python train.py --n_layer=11 --d_model=64 --n_head=2 --n_kv_head=2 --head_dim=32 --d_mlp=128 --vocab_size=2048 --activation="swiglu" --norm="rmsnorm" --norm_place="pre" --norm_eps=1e-05 --positions="rope" --rope_base=10000.0 --rope_fraction=1.0 --qk_norm=true --attn_scale=0.186 --bias="none" --tie_embeddings=false --parallel_block=false --extras=["capped logits"] --init="normal" --init_std_qkv=0.0615 --init_std_o=0.0763 --init_std_up=0.088 --init_std_down=0.088 --optimizer="soap_variant" --lr=0.009 --weight_decay=0.0 --lr_head=0.0156 --warmup_steps=85 --schedule="wsd" --decay_fraction=1.0 --decay_shape="linear" --final_lr_fraction=0.1 --batch_tokens=32768 --seq_len=768 --doc_mask=true --train_tokens=138500000 --steps=4227 --dataset="wikipedia_en"
Each number is 50 + 12 x the weight over its row's rms, rounded and kept within 0 to 99. Layers, rows and columns count from 0. The size before them is the row's rms in percent of the matrix's.

# layer 6 attention output (transposed), 64x64, rms 0.0768, rows 20-42, columns 0-63
092:49 41 31 43 38 42 54 57 54 33 31 27 58 45 65 60 57 59 61 62 53 58 54 41 46 79 56 37 38 46 67 45 40 38 50 43 37 43 47 63 45 73 62 35 37 45 58 66 58 56 21 64 56 38 50 60 47 25 65 43 41 55 50 35
089:80 59 63 57 59 55 33 57 23 51 63 40 59 67 52 68 54 51 50 52 49 62 50 48 41 55 51 47 47 61 37 49 51 50 37 53 66 39 55 58 69 41 53 41 39 45 81 63 49 63 71 46 40 46 40 39 72 65 31 42 65 68 35 47
095:54 48 63 56 45 30 65 58 28 67 58 46 47 50 45 35 50 33 59 59 45 66 55 30 36 74 71 48 40 28 46 58 40 39 62 54 63 51 47 43 54 40 66 57 75 52 61 52 38 55 52 53 58 33 64 36 47 51 62 55 35 17 49 46
097:54 64 54 49 72 48 56 35 51 41 46 42 50 64 60 55 85 50 62 60 54 54 75 63 62 49 67 58 35 46 36 51 39 57 43 55 62 68 34 67 34 62 72 70 47 61 64 51 27 48 59 28 47 52 54 54 58 62 47 47 47 53 52 32
099:64 59 49 49 44 50 49 40 51 40 40 35 44 47 38 39 47 38 52 54 58 61 43 46 52 33 64 75 50 52 69 71 61 55 61 54 52 70 61 51 24 41 37 59 34 57 40 53 37 53 59 61 59 65 40 60 35 65 34 44 44 38 12 61
090:59 65 28 68 42 45 56 47 47 56 54 45 46 65 67 73 58 69 61 50 34 62 54 42 38 30 61 64 60 68 53 44 48 41 58 54 62 66 52 32 61 33 54 40 43 57 35 54 37 31 32 50 41 55 37 62 52 38 41 72 40 34 49 69
103:41 29 37 37 61 58 72 41 54 71 65 34 62 48 49 48 49 33 38 55 49 39 38 59 31 50 44 47 57 41 48 50 51 47 64 60 82 24 57 53 49 62 33 48 66 52 52 41 59 42 43 60 51 16 42 57 56 49 43 29 35 48 53 48
083:45 84 42 54 51 46 51 32 40 52 63 50 49 50 38 56 50 39 49 53 61 44 54 43 40 32 62 58 40 46 59 68 60 41 54 20 31 53 41 41 62 68 40 48 37 48 73 50 33 51 42 45 53 64 52 62 29 44 56 34 38 62 80 43
096:58 70 37 58 36 27 49 54 64 49 58 51 50 48 47 71 50 43 54 61 30 43 39 36 39 34 63 34 37 68 52 59 62 50 39 56 69 67 56 43 46 86 68 46 65 55 45 37 54 51 52 55 50 45 42 28 36 40 60 55 58 69 36 43
074:63 28 46 69 64 56 45 44 40 59 61 56 65 46 64 41 37 49 50 30 41 58 62 37 54 51 35 53 33 41 53 38 44 52 23 61 31 62 40 32 54 52 52 59 35 63 68 43 56 40 35 29 67 58 42 70 26 47 51 36 54 45 49 40
089:59 56 31 51 29 52 35 59 55 47 27 37 41 69 47 28 40 51 56 30 64 48 52 42 43 73 60 31 61 51 46 38 60 63 62 62 32 51 48 48 46 53 66 67 46 33 29 42 50 40 51 58 42 59 52 65 65 47 28 62 39 70 52 53
100:40 41 23 67 39 35 38 55 61 51 69 32 31 47 57 22 62 55 48 57 63 41 45 28 41 70 60 48 32 52 73 54 37 53 51 67 34 50 59 46 50 54 50 41 14 48 49 49 51 42 45 53 58 33 52 49 48 51 61 45 46 56 48 60
101:42 62 69 48 48 35 52 38 60 45 42 43 75 51 32 40 58 55 38 70 61 46 61 41 52 63 50 36 59 61 67 69 43 56 58 45 67 62 52 32 31 47 39 34 20 57 63 63 69 29 52 61 40 45 50 52 52 46 61 34 48 40 34 56
097:35 61 50 48 67 80 56 55 34 47 58 28 35 58 45 63 53 75 45 52 57 50 39 43 44 58 66 42 65 66 51 56 62 48 52 55 65 37 62 59 47 61 78 31 62 65 52 48 48 67 63 39 43 51 59 44 60 35 43 61 27 64 47 40
090:49 61 48 51 49 59 73 58 49 54 56 48 49 28 44 38 40 39 52 42 66 57 68 46 54 20 53 32 44 40 49 56 55 55 64 39 54 42 36 40 40 59 64 61 70 57 45 45 49 60 57 38 49 24 45 43 18 43 23 52 34 30 56 42
096:33 64 47 42 54 72 52 33 43 54 61 23 71 43 47 68 42 47 63 27 46 46 47 46 33 62 30 69 69 69 54 48 43 48 48 59 41 51 57 62 50 51 46 63 62 41 73 37 34 62 37 43 52 48 47 48 36 61 72 44 60 46 42 39
120:57 40 58 56 66 49 41 50 53 62 56 48 65 48 51 57 60 41 51 46 56 47 66 47 45 67 28 25 48 38 28 37 41 46 49 60 65 46 47 26 54 19 44 44 37 50 82 63 39 53 60 46 70 31 49 52 63 54 30 52 43 33 47 42
111:53 30 46 36 74 68 57 45 47 62 58 55 51 46 54 55 33 53 26 27 39 50 29 54 37 37 53 66 69 51 54 44 43 56 51 53 29 19 37 39 45 34 49 43 56 47 37 45 70 69 72 59 48 46 54 37 51 53 39 35 45 46 55 47
103:45 50 67 58 43 61 50 49 42 57 53 81 58 51 43 55 42 38 53 35 40 37 66 67 62 58 39 59 48 41 27 33 55 40 49 59 31 46 57 37 50 47 44 69 44 27 36 51 45 27 54 30 42 73 58 38 53 44 55 60 74 40 60 61
104:66 55 62 60 39 48 39 58 48 63 54 53 49 68 55 48 48 49 62 36 23 55 56 38 40 53 70 65 37 38 59 33 47 72 51 60 34 41 25 49 53 44 55 45 44 44 41 39 53 48 43 36 46 18 32 48 79 54 40 57 58 74 52 50
110:51 38 52 55 45 48 66 30 50 50 40 41 46 59 56 33 23 25 34 45 50 53 39 48 38 42 42 61 53 25 40 55 58 54 38 66 69 62 57 43 54 29 60 44 58 73 55 43 43 47 63 58 70 66 65 45 62 26 42 68 54 45 56 45
124:40 62 58 57 39 36 47 60 69 62 50 27 27 61 55 55 73 49 46 53 59 39 55 22 30 26 60 35 43 69 50 58 47 41 48 67 59 48 58 43 46 58 38 37 57 23 37 34 71 39 49 46 55 42 52 56 57 41 59 47 54 50 56 37
100:29 52 52 56 52 36 42 55 46 63 71 50 41 45 37 59 42 35 56 52 43 65 51 63 47 35 47 17 50 48 59 43 58 42 34 70 45 45 41 40 44 55 30 39 68 48 70 50 58 39 49 42 66 29 51 39 70 38 50 39 45 39 70 27
# layer 6 attention value, 64x64, rms 0.0612, rows 21-42, columns 0-63
080:44 45 23 40 56 45 60 47 75 43 70 66 36 54 52 37 64 49 48 53 49 43 55 49 46 49 59 31 49 39 67 59 41 45 50 44 39 44 54 59 48 72 69 53 37 52 34 52 51 49 14 47 55 50 56 62 60 40 61 64 46 38 34 18
093:39 36 67 45 47 54 25 56 46 52 47 64 64 56 41 58 44 63 44 33 68 48 48 47 51 23 34 78 40 79 53 38 57 46 65 48 47 49 59 51 38 51 51 15 39 51 38 37 53 66 64 42 56 46 54 69 57 47 60 53 59 60 38 49
104:52 39 51 51 16 53 52 53 52 54 46 48 49 54 13 56 42 54 44 50 53 66 52 37 49 35 47 37 49 46 49 35 49 47 54 54 42 37 62 66 71 51 34 58 45 57 46 34 92 44 31 39 50 59 53 54 52 45 59 56 58 31 29 58
100:39 44 72 63 45 41 69 59 45 61 13 47 50 39 49 50 44 28 40 55 41 57 51 55 54 45 44 58 55 56 37 57 68 30 54 47 56 38 41 59 57 48 47 50 33 43 39 62 58 50 43 78 46 63 56 26 45 63 44 51 35 51 60 19
089:42 36 39 54 63 45 46 34 62 60 58 55 46 66 47 41 60 48 53 48 53 48 55 31 50 48 28 52 40 13 52 40 62 62 58 66 53 27 37 52 37 60 32 46 65 34 67 57 65 48 44 56 61 36 43 48 29 58 48 31 61 73 59 45
096:55 61 12 57 49 49 35 62 49 41 18 63 52 64 40 47 36 65 46 34 33 44 66 56 77 40 63 35 54 49 56 32 58 39 42 40 51 46 43 41 39 43 58 42 47 51 55 40 33 68 58 61 46 55 56 65 42 48 34 51 52 65 60 56
083:60 48 51 34 52 43 52 43 46 48 45 58 61 51 58 39 34 29 54 51 27 60 19 35 41 53 39 46 73 44 31 55 47 52 41 49 74 63 39 36 58 34 49 35 68 49 42 64 56 56 33 43 54 48 60 69 52 71 44 60 69 59 33 61
095:64 37 58 32 61 62 53 51 37 33 70 37 25 39 54 53 53 42 55 47 34 68 60 52 54 57 22 53 60 41 56 41 57 47 55 57 24 42 37 41 52 23 44 46 38 44 72 61 54 69 42 48 48 48 59 60 71 53 66 63 42 40 60 49
090:58 66 33 35 57 44 51 51 57 53 51 43 21 38 65 56 38 50 66 69 43 36 49 51 50 36 54 62 48 70 48 49 57 72 46 54 38 52 54 65 30 49 46 23 64 48 40 50 41 33 38 61 49 64 44 29 26 63 61 57 62 48 44 69
089:42 54 59 50 77 45 39 65 55 58 50 49 54 58 51 62 59 34 42 52 39 49 62 36 71 74 33 47 40 65 58 50 63 43 42 39 71 54 63 20 53 53 47 55 51 59 67 49 61 34 74 52 47 29 53 30 44 29 41 43 46 37 54 42
105:44 43 43 47 60 41 34 42 52 62 55 53 59 44 55 59 29 30 47 51 64 63 54 54 78 44 42 59 48 58 27 52 59 54 42 35 50 56 43 56 44 52 49 51 73 44 63 56 13 60 52 48 44 52 29 23 63 28 44 55 65 30 50 47
104:70 85 58 53 44 57 47 59 21 39 76 62 48 34 49 59 43 56 47 58 54 51 66 63 59 48 55 22 47 48 55 53 47 69 55 64 53 53 57 55 52 44 50 49 56 74 44 29 72 58 39 63 50 60 65 55 44 57 61 37 36 51 45 60
100:40 41 46 52 50 38 43 32 59 49 31 57 59 48 68 24 43 42 67 53 62 58 48 52 43 66 43 55 50 60 25 38 41 65 34 46 52 44 54 67 56 23 24 34 40 51 41 65 59 41 43 49 58 49 49 39 67 60 80 49 55 39 59 40
090:29 21 60 58 28 37 49 56 48 49 49 64 60 63 51 50 65 50 54 57 75 42 83 55 49 49 60 60 69 39 57 64 45 39 52 37 67 55 45 69 32 45 35 45 62 33 62 47 52 44 52 62 51 48 66 41 53 62 48 38 39 30 51 56
104:47 59 75 44 59 38 45 27 59 62 48 32 41 47 32 45 48 69 33 53 64 53 43 44 56 52 54 63 47 59 58 49 48 18 27 45 50 43 51 58 63 55 29 51 49 64 27 43 48 50 65 54 53 63 36 41 68 33 73 68 51 54 59 54
115:43 60 53 63 69 45 53 38 31 29 61 37 51 45 30 53 44 60 57 59 24 55 57 58 43 44 40 44 49 51 31 58 48 36 55 45 47 38 38 50 41 46 42 50 56 33 32 60 70 65 50 72 31 37 46 51 51 79 46 42 45 66 27 65
112:55 58 48 47 32 33 48 54 42 52 33 47 59 33 52 33 65 64 51 46 59 60 41 51 71 51 16 52 66 46 29 44 65 45 52 41 65 45 59 51 64 45 32 58 60 44 57 52 32 31 57 30 66 25 59 60 54 40 66 57 54 39 37 41
103:59 29 44 43 68 27 45 60 59 57 55 35 37 42 52 67 69 43 46 61 46 43 67 53 55 38 40 32 61 49 64 37 48 47 43 39 55 44 49 34 60 61 61 68 50 48 63 54 32 72 31 55 41 52 32 72 62 43 30 60 55 50 37 30
102:64 34 55 51 35 59 61 56 55 60 46 54 33 46 59 29 66 48 32 51 45 49 35 39 47 34 37 74 53 33 19 48 54 41 78 52 54 71 46 38 64 52 56 50 54 40 36 52 35 51 34 40 28 61 54 63 34 63 43 45 46 50 42 48
113:52 35 50 78 47 43 50 47 59 54 65 49 57 35 43 45 44 58 79 54 46 50 41 60 38 53 54 45 41 68 44 63 55 72 56 41 42 51 51 59 70 57 40 48 64 27 59 58 36 55 46 62 81 44 20 52 41 52 42 44 59 60 24 56
116:35 66 64 49 48 58 62 57 36 56 47 56 63 56 51 41 29 52 43 51 49 36 61 55 48 66 65 50 34 43 55 43 34 63 49 50 42 53 46 54 63 53 50 36 38 45 51 60 39 21 49 36 34 78 63 55 40 59 40 24 53 41 14 38
110:36 56 50 50 52 60 50 62 51 46 38 31 57 50 54 84 40 60 47 68 56 61 58 65 37 36 39 54 40 39 58 46 42 41 52 48 46 48 53 56 70 54 44 58 58 20 41 26 69 36 38 50 22 48 45 37 44 45 55 30 64 41 28 43
# layer 6 attention query, 64x64, rms 0.0613, rows 32-63, columns 0-63
092:52 44 58 26 39 38 53 54 39 54 49 49 61 63 47 43 51 31 38 58 46 47 60 64 34 29 51 42 55 39 31 77 58 49 55 39 63 19 37 50 46 67 27 48 36 40 61 57 59 61 57 52 80 47 73 45 42 34 45 57 48 55 47 44
079:52 54 59 42 43 34 36 73 46 52 48 59 44 61 47 33 34 76 53 46 47 56 50 34 43 56 39 43 61 42 46 58 50 53 57 74 46 54 76 33 46 51 29 60 60 45 33 56 67 39 57 73 46 45 56 42 69 52 54 68 35 25 46 31
119:60 50 56 35 38 28 34 50 37 47 48 53 45 70 51 29 36 44 46 53 48 52 58 55 42 31 49 42 55 32 34 68 53 46 46 45 53 49 51 44 53 65 26 50 34 38 53 56 66 68 64 45 82 55 76 40 48 28 49 70 40 59 51 36
108:44 49 44 69 64 72 66 48 64 58 48 48 54 31 44 72 60 51 56 46 53 51 38 47 59 69 50 60 50 64 65 33 46 49 51 59 47 53 53 55 48 35 74 51 69 64 47 44 35 32 40 53 20 46 28 61 55 73 51 28 57 42 48 62
045:52 41 52 63 79 74 48 34 67 56 53 44 57 27 40 62 52 45 59 40 45 41 27 60 66 55 42 49 61 47 52 46 39 46 52 56 49 60 74 57 52 30 53 54 74 61 34 49 49 30 36 46 26 48 40 52 59 71 42 38 55 36 43 54
093:67 54 54 49 54 43 24 36 40 48 50 47 37 62 53 31 32 35 47 46 46 48 50 66 46 24 52 44 62 38 36 53 47 41 49 41 54 62 63 54 59 56 32 49 38 31 56 50 68 66 54 37 77 53 75 38 43 29 41 64 40 68 50 40
086:35 51 49 48 37 57 81 67 47 52 49 54 59 41 43 70 62 67 62 52 50 60 54 36 48 75 53 55 39 63 64 39 61 59 52 54 41 32 38 47 44 44 63 56 66 60 43 52 32 34 40 63 28 46 27 53 50 71 61 35 59 29 50 54
101:36 46 50 57 52 64 73 56 55 58 50 51 55 36 43 67 59 61 60 50 48 52 45 43 50 75 50 54 49 60 62 36 50 58 53 66 43 41 52 49 45 40 64 56 74 66 44 50 38 28 36 61 20 39 30 55 58 77 57 35 56 21 53 54
112:33 57 33 44 63 66 84 53 44 47 33 54 50 45 53 40 62 51 45 53 68 67 48 44 52 66 53 64 45 46 59 43 50 57 55 53 42 30 26 49 36 69 72 48 44 74 64 48 30 65 50 50 49 49 35 45 32 56 43 45 56 44 74 56
065:33 52 57 36 39 35 67 65 61 51 53 41 53 45 33 68 54 64 70 64 41 51 39 35 33 81 45 54 47 48 53 51 62 58 60 57 52 45 54 38 52 39 52 63 78 61 41 67 44 43 31 62 36 44 46 40 51 62 71 67 59 37 40 45
065:65 57 51 47 53 63 30 43 42 48 68 56 37 68 52 39 54 48 57 51 54 44 54 40 47 52 41 38 41 76 46 40 60 47 63 43 66 64 45 71 76 55 52 46 41 28 72 38 39 73 44 30 44 53 58 48 49 50 59 66 60 83 56 56
062:69 55 66 58 62 45 44 47 71 64 47 62 66 47 37 60 34 60 57 47 35 51 39 47 69 31 47 54 55 21 42 55 56 51 49 47 49 58 74 57 45 38 30 67 65 56 42 50 64 31 50 40 40 48 47 39 66 55 66 28 42 35 43 32
048:51 55 59 56 61 45 57 40 56 69 46 49 32 73 36 53 60 47 40 66 35 41 28 46 41 39 45 43 68 54 32 38 66 45 80 58 56 60 73 57 67 44 35 51 66 43 53 60 55 58 59 39 44 52 62 44 58 57 73 58 61 63 68 35
065:53 50 49 43 35 63 52 62 21 37 49 40 50 51 68 52 81 58 59 53 51 58 71 49 34 53 72 53 31 82 60 47 43 57 48 48 36 26 26 40 50 49 51 49 49 35 45 57 37 46 37 50 45 30 40 61 38 57 38 46 52 39 50 54
067:59 54 43 54 51 68 60 54 24 41 51 19 69 45 66 50 53 45 74 46 74 79 53 44 53 70 51 61 39 56 58 48 33 38 47 42 45 40 57 56 46 50 52 56 44 50 53 51 31 70 55 24 62 61 40 58 38 54 40 36 34 43 51 52
040:49 47 43 48 48 46 57 42 39 44 52 52 68 37 48 44 22 29 60 43 69 63 53 63 59 80 43 58 59 40 43 49 45 34 29 52 60 39 53 57 43 56 68 40 38 59 56 40 41 59 53 63 76 65 59 34 30 33 31 41 37 46 56 60
157:50 48 44 70 67 76 50 36 61 55 58 41 47 25 56 71 55 52 59 43 44 38 39 46 60 55 56 61 47 72 59 31 52 53 53 44 39 69 59 61 57 33 70 52 66 56 38 36 41 46 32 40 27 54 26 48 45 72 44 40 53 56 45 60
136:58 47 58 33 39 29 44 47 38 47 46 58 48 73 50 28 40 36 42 60 49 53 56 58 42 31 48 41 54 31 33 70 54 45 44 42 59 42 45 48 53 65 29 48 33 41 58 60 60 69 63 42 80 55 78 41 42 29 49 64 45 58 53 41
047:45 48 47 52 52 68 60 33 46 47 55 39 63 34 43 64 76 32 50 58 51 41 48 59 52 49 58 56 34 75 63 35 51 51 41 33 61 41 21 64 51 53 71 36 42 48 63 46 38 50 39 39 49 47 43 60 30 53 51 26 63 69 47 71
059:63 46 51 50 53 29 20 42 52 48 47 60 38 67 56 25 31 46 37 52 48 41 54 57 49 33 49 40 63 31 34 62 45 43 53 48 56 66 64 45 56 55 28 56 33 38 48 54 73 64 56 46 68 53 72 47 54 31 44 72 40 60 49 41
115:62 51 56 41 43 30 27 45 37 43 48 52 41 65 54 31 32 42 45 50 47 47 53 60 44 27 51 43 57 33 36 63 51 44 49 39 50 56 53 46 57 60 30 51 34 33 52 54 68 68 57 44 82 56 73 39 44 29 42 71 38 63 47 39
073:64 56 61 43 34 23 24 51 37 44 49 56 39 70 49 32 31 49 45 48 49 54 59 52 45 31 54 49 53 38 38 63 56 44 44 44 51 53 46 43 57 59 30 54 34 33 58 54 64 67 68 45 77 58 72 46 51 27 53 64 40 65 47 37
087:37 48 39 65 61 71 66 48 64 54 49 46 55 31 53 67 71 57 53 49 56 46 48 45 57 73 49 56 43 67 63 39 42 57 51 64 45 51 45 52 44 43 76 49 58 66 48 42 33 34 40 55 19 42 25 61 53 73 48 38 61 42 53 66
104:70 41 54 65 68 52 22 25 61 55 49 43 41 41 43 44 38 27 57 45 41 33 27 69 58 32 44 37 62 33 39 46 38 39 46 51 56 72 73 60 60 43 41 52 54 48 43 49 64 55 44 29 61 53 70 43 49 45 41 53 43 58 47 46
112:49 56 56 45 49 60 30 60 47 53 59 47 37 39 45 53 58 70 61 52 24 34 54 62 29 45 57 43 45 68 43 41 56 63 65 52 44 51 57 45 54 45 47 49 67 30 43 50 68 23 21 57 42 16 45 42 50 60 45 55 43 46 31 37
166:38 52 50 57 49 60 64 63 62 60 55 48 54 43 51 77 63 69 56 52 46 45 58 38 49 70 49 53 43 68 57 42 51 60 59 63 39 47 54 49 49 36 61 56 68 60 45 44 37 27 43 66 17 41 22 59 66 79 51 45 55 34 43 50
101:44 45 41 57 62 47 53 42 71 64 47 35 58 25 34 57 29 38 56 51 57 49 21 53 63 51 35 61 60 19 37 65 53 39 50 48 52 64 75 54 39 52 43 46 68 67 45 48 59 59 56 47 66 71 56 53 51 55 50 42 37 47 35 38
060:34 48 38 53 31 43 43 58 60 28 52 43 56 44 58 43 32 48 53 39 74 59 60 39 65 63 42 47 32 50 77 67 33 46 25 55 48 55 43 51 49 61 72 45 32 59 56 32 47 56 63 46 49 67 47 66 52 41 54 58 38 68 45 71
059:69 52 60 60 65 68 51 46 37 63 43 28 57 49 52 63 57 44 67 59 48 58 32 46 44 45 61 59 52 52 38 43 58 42 71 48 36 43 68 58 53 35 26 63 74 39 43 58 43 65 42 29 50 45 45 48 44 77 49 34 39 38 51 26
056:41 47 37 40 28 52 53 63 32 35 61 51 39 54 65 45 75 59 47 55 54 49 72 45 33 55 61 44 29 83 63 50 48 58 49 44 50 39 19 40 54 60 65 38 39 37 49 50 39 50 39 55 47 41 43 68 39 46 41 66 60 60 47 65
044:28 52 37 53 71 49 46 49 85 50 49 45 46 57 46 44 40 56 31 52 56 39 38 41 61 47 35 48 57 38 52 65 49 49 62 53 57 74 70 60 55 63 58 48 43 59 61 36 57 65 68 44 48 69 49 52 63 53 68 64 55 86 43 54
050:48 53 38 59 73 56 52 40 62 62 50 41 53 53 35 49 41 43 43 56 62 50 27 45 57 65 29 59 66 41 26 57 57 34 69 61 59 56 83 61 59 58 47 37 49 56 56 41 46 71 72 43 67 73 62 44 50 48 52 55 51 70 59 47
# layer 6 attention key, 64x64, rms 0.061, rows 32-63, columns 0-63
176:49 51 45 32 43 36 43 65 28 48 50 48 52 67 62 28 56 48 31 59 60 54 65 40 47 48 48 45 49 39 38 83 44 46 68 48 57 33 50 44 49 65 25 39 41 31 56 56 62 55 67 71 71 51 51 60 49 35 46 64 42 57 31 48
050:43 48 55 53 39 59 47 52 66 48 62 31 54 33 38 73 45 66 69 40 50 44 36 47 42 61 56 43 36 58 66 25 57 40 45 63 44 53 47 37 57 36 34 63 70 55 36 42 50 24 18 46 33 48 44 47 62 60 49 36 55 34 45 52
156:54 49 43 36 44 33 43 60 28 44 48 52 45 67 70 25 53 49 28 57 60 53 71 35 48 40 59 51 54 42 40 84 46 54 65 43 53 44 49 46 45 68 33 41 36 32 54 54 57 62 70 59 62 50 46 59 45 34 44 68 37 63 34 47
144:45 50 58 63 59 66 56 37 71 57 51 47 57 32 29 75 47 49 72 44 41 47 29 65 55 59 39 49 48 57 60 17 51 46 38 57 48 58 53 56 53 33 67 59 66 66 45 46 45 37 31 39 39 50 53 43 54 67 56 29 60 35 65 52
052:53 42 49 60 62 65 43 31 69 58 58 40 66 31 35 73 45 44 70 46 36 37 37 69 63 57 36 39 50 48 50 20 45 43 48 57 50 62 62 54 64 38 52 52 62 50 47 49 53 29 19 36 51 49 59 43 59 62 48 35 52 34 58 56
100:58 50 43 40 44 36 33 56 24 49 50 43 44 65 64 23 54 45 31 58 60 50 72 37 46 41 62 52 49 46 38 79 43 53 64 43 57 47 48 46 50 65 31 40 37 26 56 56 61 63 68 56 61 51 50 59 45 33 42 67 34 63 34 44
096:49 50 55 64 56 67 64 42 74 57 50 55 57 36 37 75 48 49 68 43 41 49 24 63 56 51 41 48 48 54 59 26 56 43 31 55 47 55 50 57 53 33 69 59 65 70 43 46 40 34 25 36 36 49 53 40 56 66 51 35 61 39 69 52
120:46 46 60 61 61 69 52 40 73 56 55 47 61 35 32 70 44 54 69 42 42 48 26 63 53 57 39 44 51 54 55 18 54 44 41 58 46 55 56 54 61 35 62 63 68 66 42 48 47 31 24 36 42 52 53 37 56 70 49 33 61 39 62 49
074:24 46 52 57 53 71 66 37 46 57 55 42 51 44 44 49 51 52 56 67 64 57 51 57 33 79 48 58 43 48 57 37 41 48 62 42 49 35 50 58 54 56 85 58 51 67 48 47 28 61 53 43 57 46 59 49 34 72 62 51 50 27 78 45
217:52 49 50 77 68 58 51 25 67 60 54 50 50 37 38 56 37 33 54 41 44 38 17 68 64 34 35 49 63 44 52 35 46 33 35 55 59 68 65 59 53 45 64 49 60 60 47 40 58 30 34 36 48 54 64 53 52 43 48 36 56 52 57 60
047:50 47 50 42 70 50 59 62 36 52 32 39 25 77 49 54 62 39 24 45 58 42 57 54 30 51 55 42 36 60 37 46 35 62 47 45 68 40 62 58 39 55 44 46 41 26 73 57 53 64 71 62 54 65 60 54 45 42 57 40 39 58 42 64
047:64 38 48 52 57 45 65 56 55 51 57 54 52 44 54 86 45 46 47 64 23 44 32 42 64 42 45 47 61 37 35 59 49 28 67 51 50 46 58 56 60 31 22 55 71 53 40 57 37 40 43 27 60 64 32 68 53 53 47 48 58 50 53 36
041:42 47 77 54 65 51 43 54 58 56 34 55 47 72 44 65 48 37 32 46 42 35 50 45 51 31 51 21 51 29 39 56 59 65 55 40 53 54 67 74 46 53 45 57 43 39 58 40 67 46 48 34 36 51 62 37 58 52 74 30 52 53 66 36
051:49 43 51 34 39 60 43 67 47 34 49 39 46 56 49 29 71 67 76 48 56 72 70 46 37 61 70 47 24 60 48 39 59 59 40 45 48 45 16 49 52 47 55 64 41 50 42 52 49 54 46 60 34 31 58 36 59 58 32 60 43 47 51 44
054:61 43 33 58 53 57 69 45 33 57 55 53 46 46 57 36 65 47 51 59 52 73 72 51 53 41 55 66 58 19 44 53 50 42 44 48 40 54 26 57 45 52 58 58 31 66 58 55 33 68 66 51 46 42 46 50 56 48 14 68 36 49 68 57
040:62 54 38 64 52 57 43 37 31 65 75 47 65 33 54 36 31 42 40 40 67 56 49 46 53 56 36 85 70 45 57 49 37 31 52 49 43 59 47 31 50 52 63 47 58 63 58 50 49 55 53 47 63 56 25 66 49 43 35 48 42 41 37 69
057:49 55 55 56 62 59 59 45 56 60 44 51 61 41 46 75 44 66 82 56 31 51 38 52 37 69 38 64 60 67 52 32 49 56 59 64 43 40 58 51 44 47 63 65 83 66 46 50 37 55 44 49 50 53 37 46 58 78 59 49 49 31 58 36
157:51 50 44 36 46 36 40 60 28 44 49 50 44 65 71 27 52 48 29 54 60 53 71 35 50 38 58 48 52 41 39 85 48 52 66 43 53 43 48 46 47 67 30 42 39 29 54 50 61 58 68 61 62 51 47 60 48 36 42 68 35 63 32 47
021:64 56 61 57 49 67 59 61 39 60 36 76 47 73 41 38 54 39 44 54 48 68 49 57 53 52 59 54 56 48 41 52 56 52 29 50 57 34 47 57 38 54 71 52 25 56 68 61 50 68 70 68 55 52 66 32 40 34 67 47 61 61 73 45
055:56 49 42 40 47 33 28 52 32 40 48 47 46 62 67 22 53 47 31 53 57 47 74 40 49 41 61 46 56 51 43 72 42 60 69 45 53 50 57 43 49 68 33 32 37 25 55 48 63 59 67 56 62 52 52 57 47 29 44 70 41 66 33 54
139:56 50 42 39 40 36 37 60 28 44 50 50 42 65 67 23 52 48 31 54 60 51 71 35 48 39 62 51 51 44 40 83 47 54 64 41 53 45 47 44 49 66 33 38 36 30 53 54 61 61 69 58 61 50 50 59 46 33 42 71 37 64 34 47
086:56 53 41 41 40 30 50 63 29 46 46 57 38 70 71 29 49 48 27 55 54 56 69 35 48 37 61 56 52 44 42 83 47 56 57 48 55 44 44 44 40 62 36 40 36 34 54 55 55 63 76 62 55 53 48 61 47 32 47 69 41 64 36 50
101:43 45 58 64 60 66 51 36 71 53 55 47 57 32 27 70 46 52 73 43 45 46 30 68 50 61 38 44 50 60 61 12 50 47 40 56 45 58 57 53 57 34 66 62 63 64 43 45 46 36 33 39 43 50 54 40 50 66 53 33 61 37 64 52
070:71 51 44 51 62 42 10 30 36 47 52 45 58 44 56 35 46 34 47 48 47 38 57 53 69 34 47 47 58 38 36 67 31 41 58 48 59 59 65 54 55 53 34 37 54 21 52 48 68 46 47 45 68 54 57 61 53 37 46 51 35 69 35 46
114:53 48 53 38 35 55 35 77 36 54 49 37 52 47 35 54 49 62 68 52 50 53 43 41 33 65 68 37 30 80 58 42 48 44 51 66 57 38 51 37 58 45 32 67 74 35 39 57 66 35 28 57 48 50 50 41 54 61 46 50 41 37 36 39
187:57 48 54 65 61 59 46 29 69 54 55 44 58 27 31 70 37 41 68 40 41 41 30 76 54 49 39 45 54 60 60 21 49 42 37 57 54 68 67 55 59 33 58 57 66 61 44 48 52 38 34 33 42 52 58 40 50 61 53 32 60 52 56 53
081:51 61 49 52 61 35 61 32 52 59 47 71 59 34 59 62 31 29 39 62 44 39 41 58 72 30 28 54 85 30 45 62 47 34 66 55 50 55 73 62 52 56 61 46 57 63 50 40 57 46 56 52 65 50 40 40 40 56 52 38 58 45 53 60
059:46 51 20 55 42 39 75 30 50 55 46 68 38 38 41 39 57 54 44 46 63 60 55 65 53 43 44 66 57 43 56 49 57 60 37 59 43 47 36 37 36 66 53 34 38 72 53 55 35 58 75 69 52 56 53 56 42 33 29 63 57 65 52 66
041:64 41 67 44 72 67 43 51 45 49 44 43 53 53 53 57 64 36 55 57 34 50 59 43 58 29 50 33 49 36 24 55 49 38 66 37 57 48 39 80 56 36 46 62 56 44 48 41 60 55 54 31 36 35 51 42 60 75 37 42 41 50 71 30
044:39 56 48 34 33 46 50 67 51 38 39 50 39 62 51 28 63 65 65 43 67 60 73 55 30 62 70 42 31 67 57 37 57 72 32 50 55 46 35 41 45 61 67 50 35 52 51 52 50 55 54 75 40 39 65 29 50 48 50 58 52 53 41 60
035:27 53 35 62 52 31 73 30 49 60 37 52 39 47 36 63 49 45 32 60 57 33 44 66 49 44 39 42 61 34 60 49 52 75 62 52 44 46 70 49 42 71 41 29 36 57 59 51 58 61 66 55 56 55 69 52 34 41 69 53 59 48 63 51
045:38 56 55 56 62 40 55 30 38 62 56 55 55 53 50 57 25 27 23 50 56 29 54 60 55 46 33 44 79 37 57 48 44 52 62 45 53 66 79 63 45 66 62 55 38 45 64 44 63 60 63 44 54 54 48 47 38 48 70 36 49 41 50 67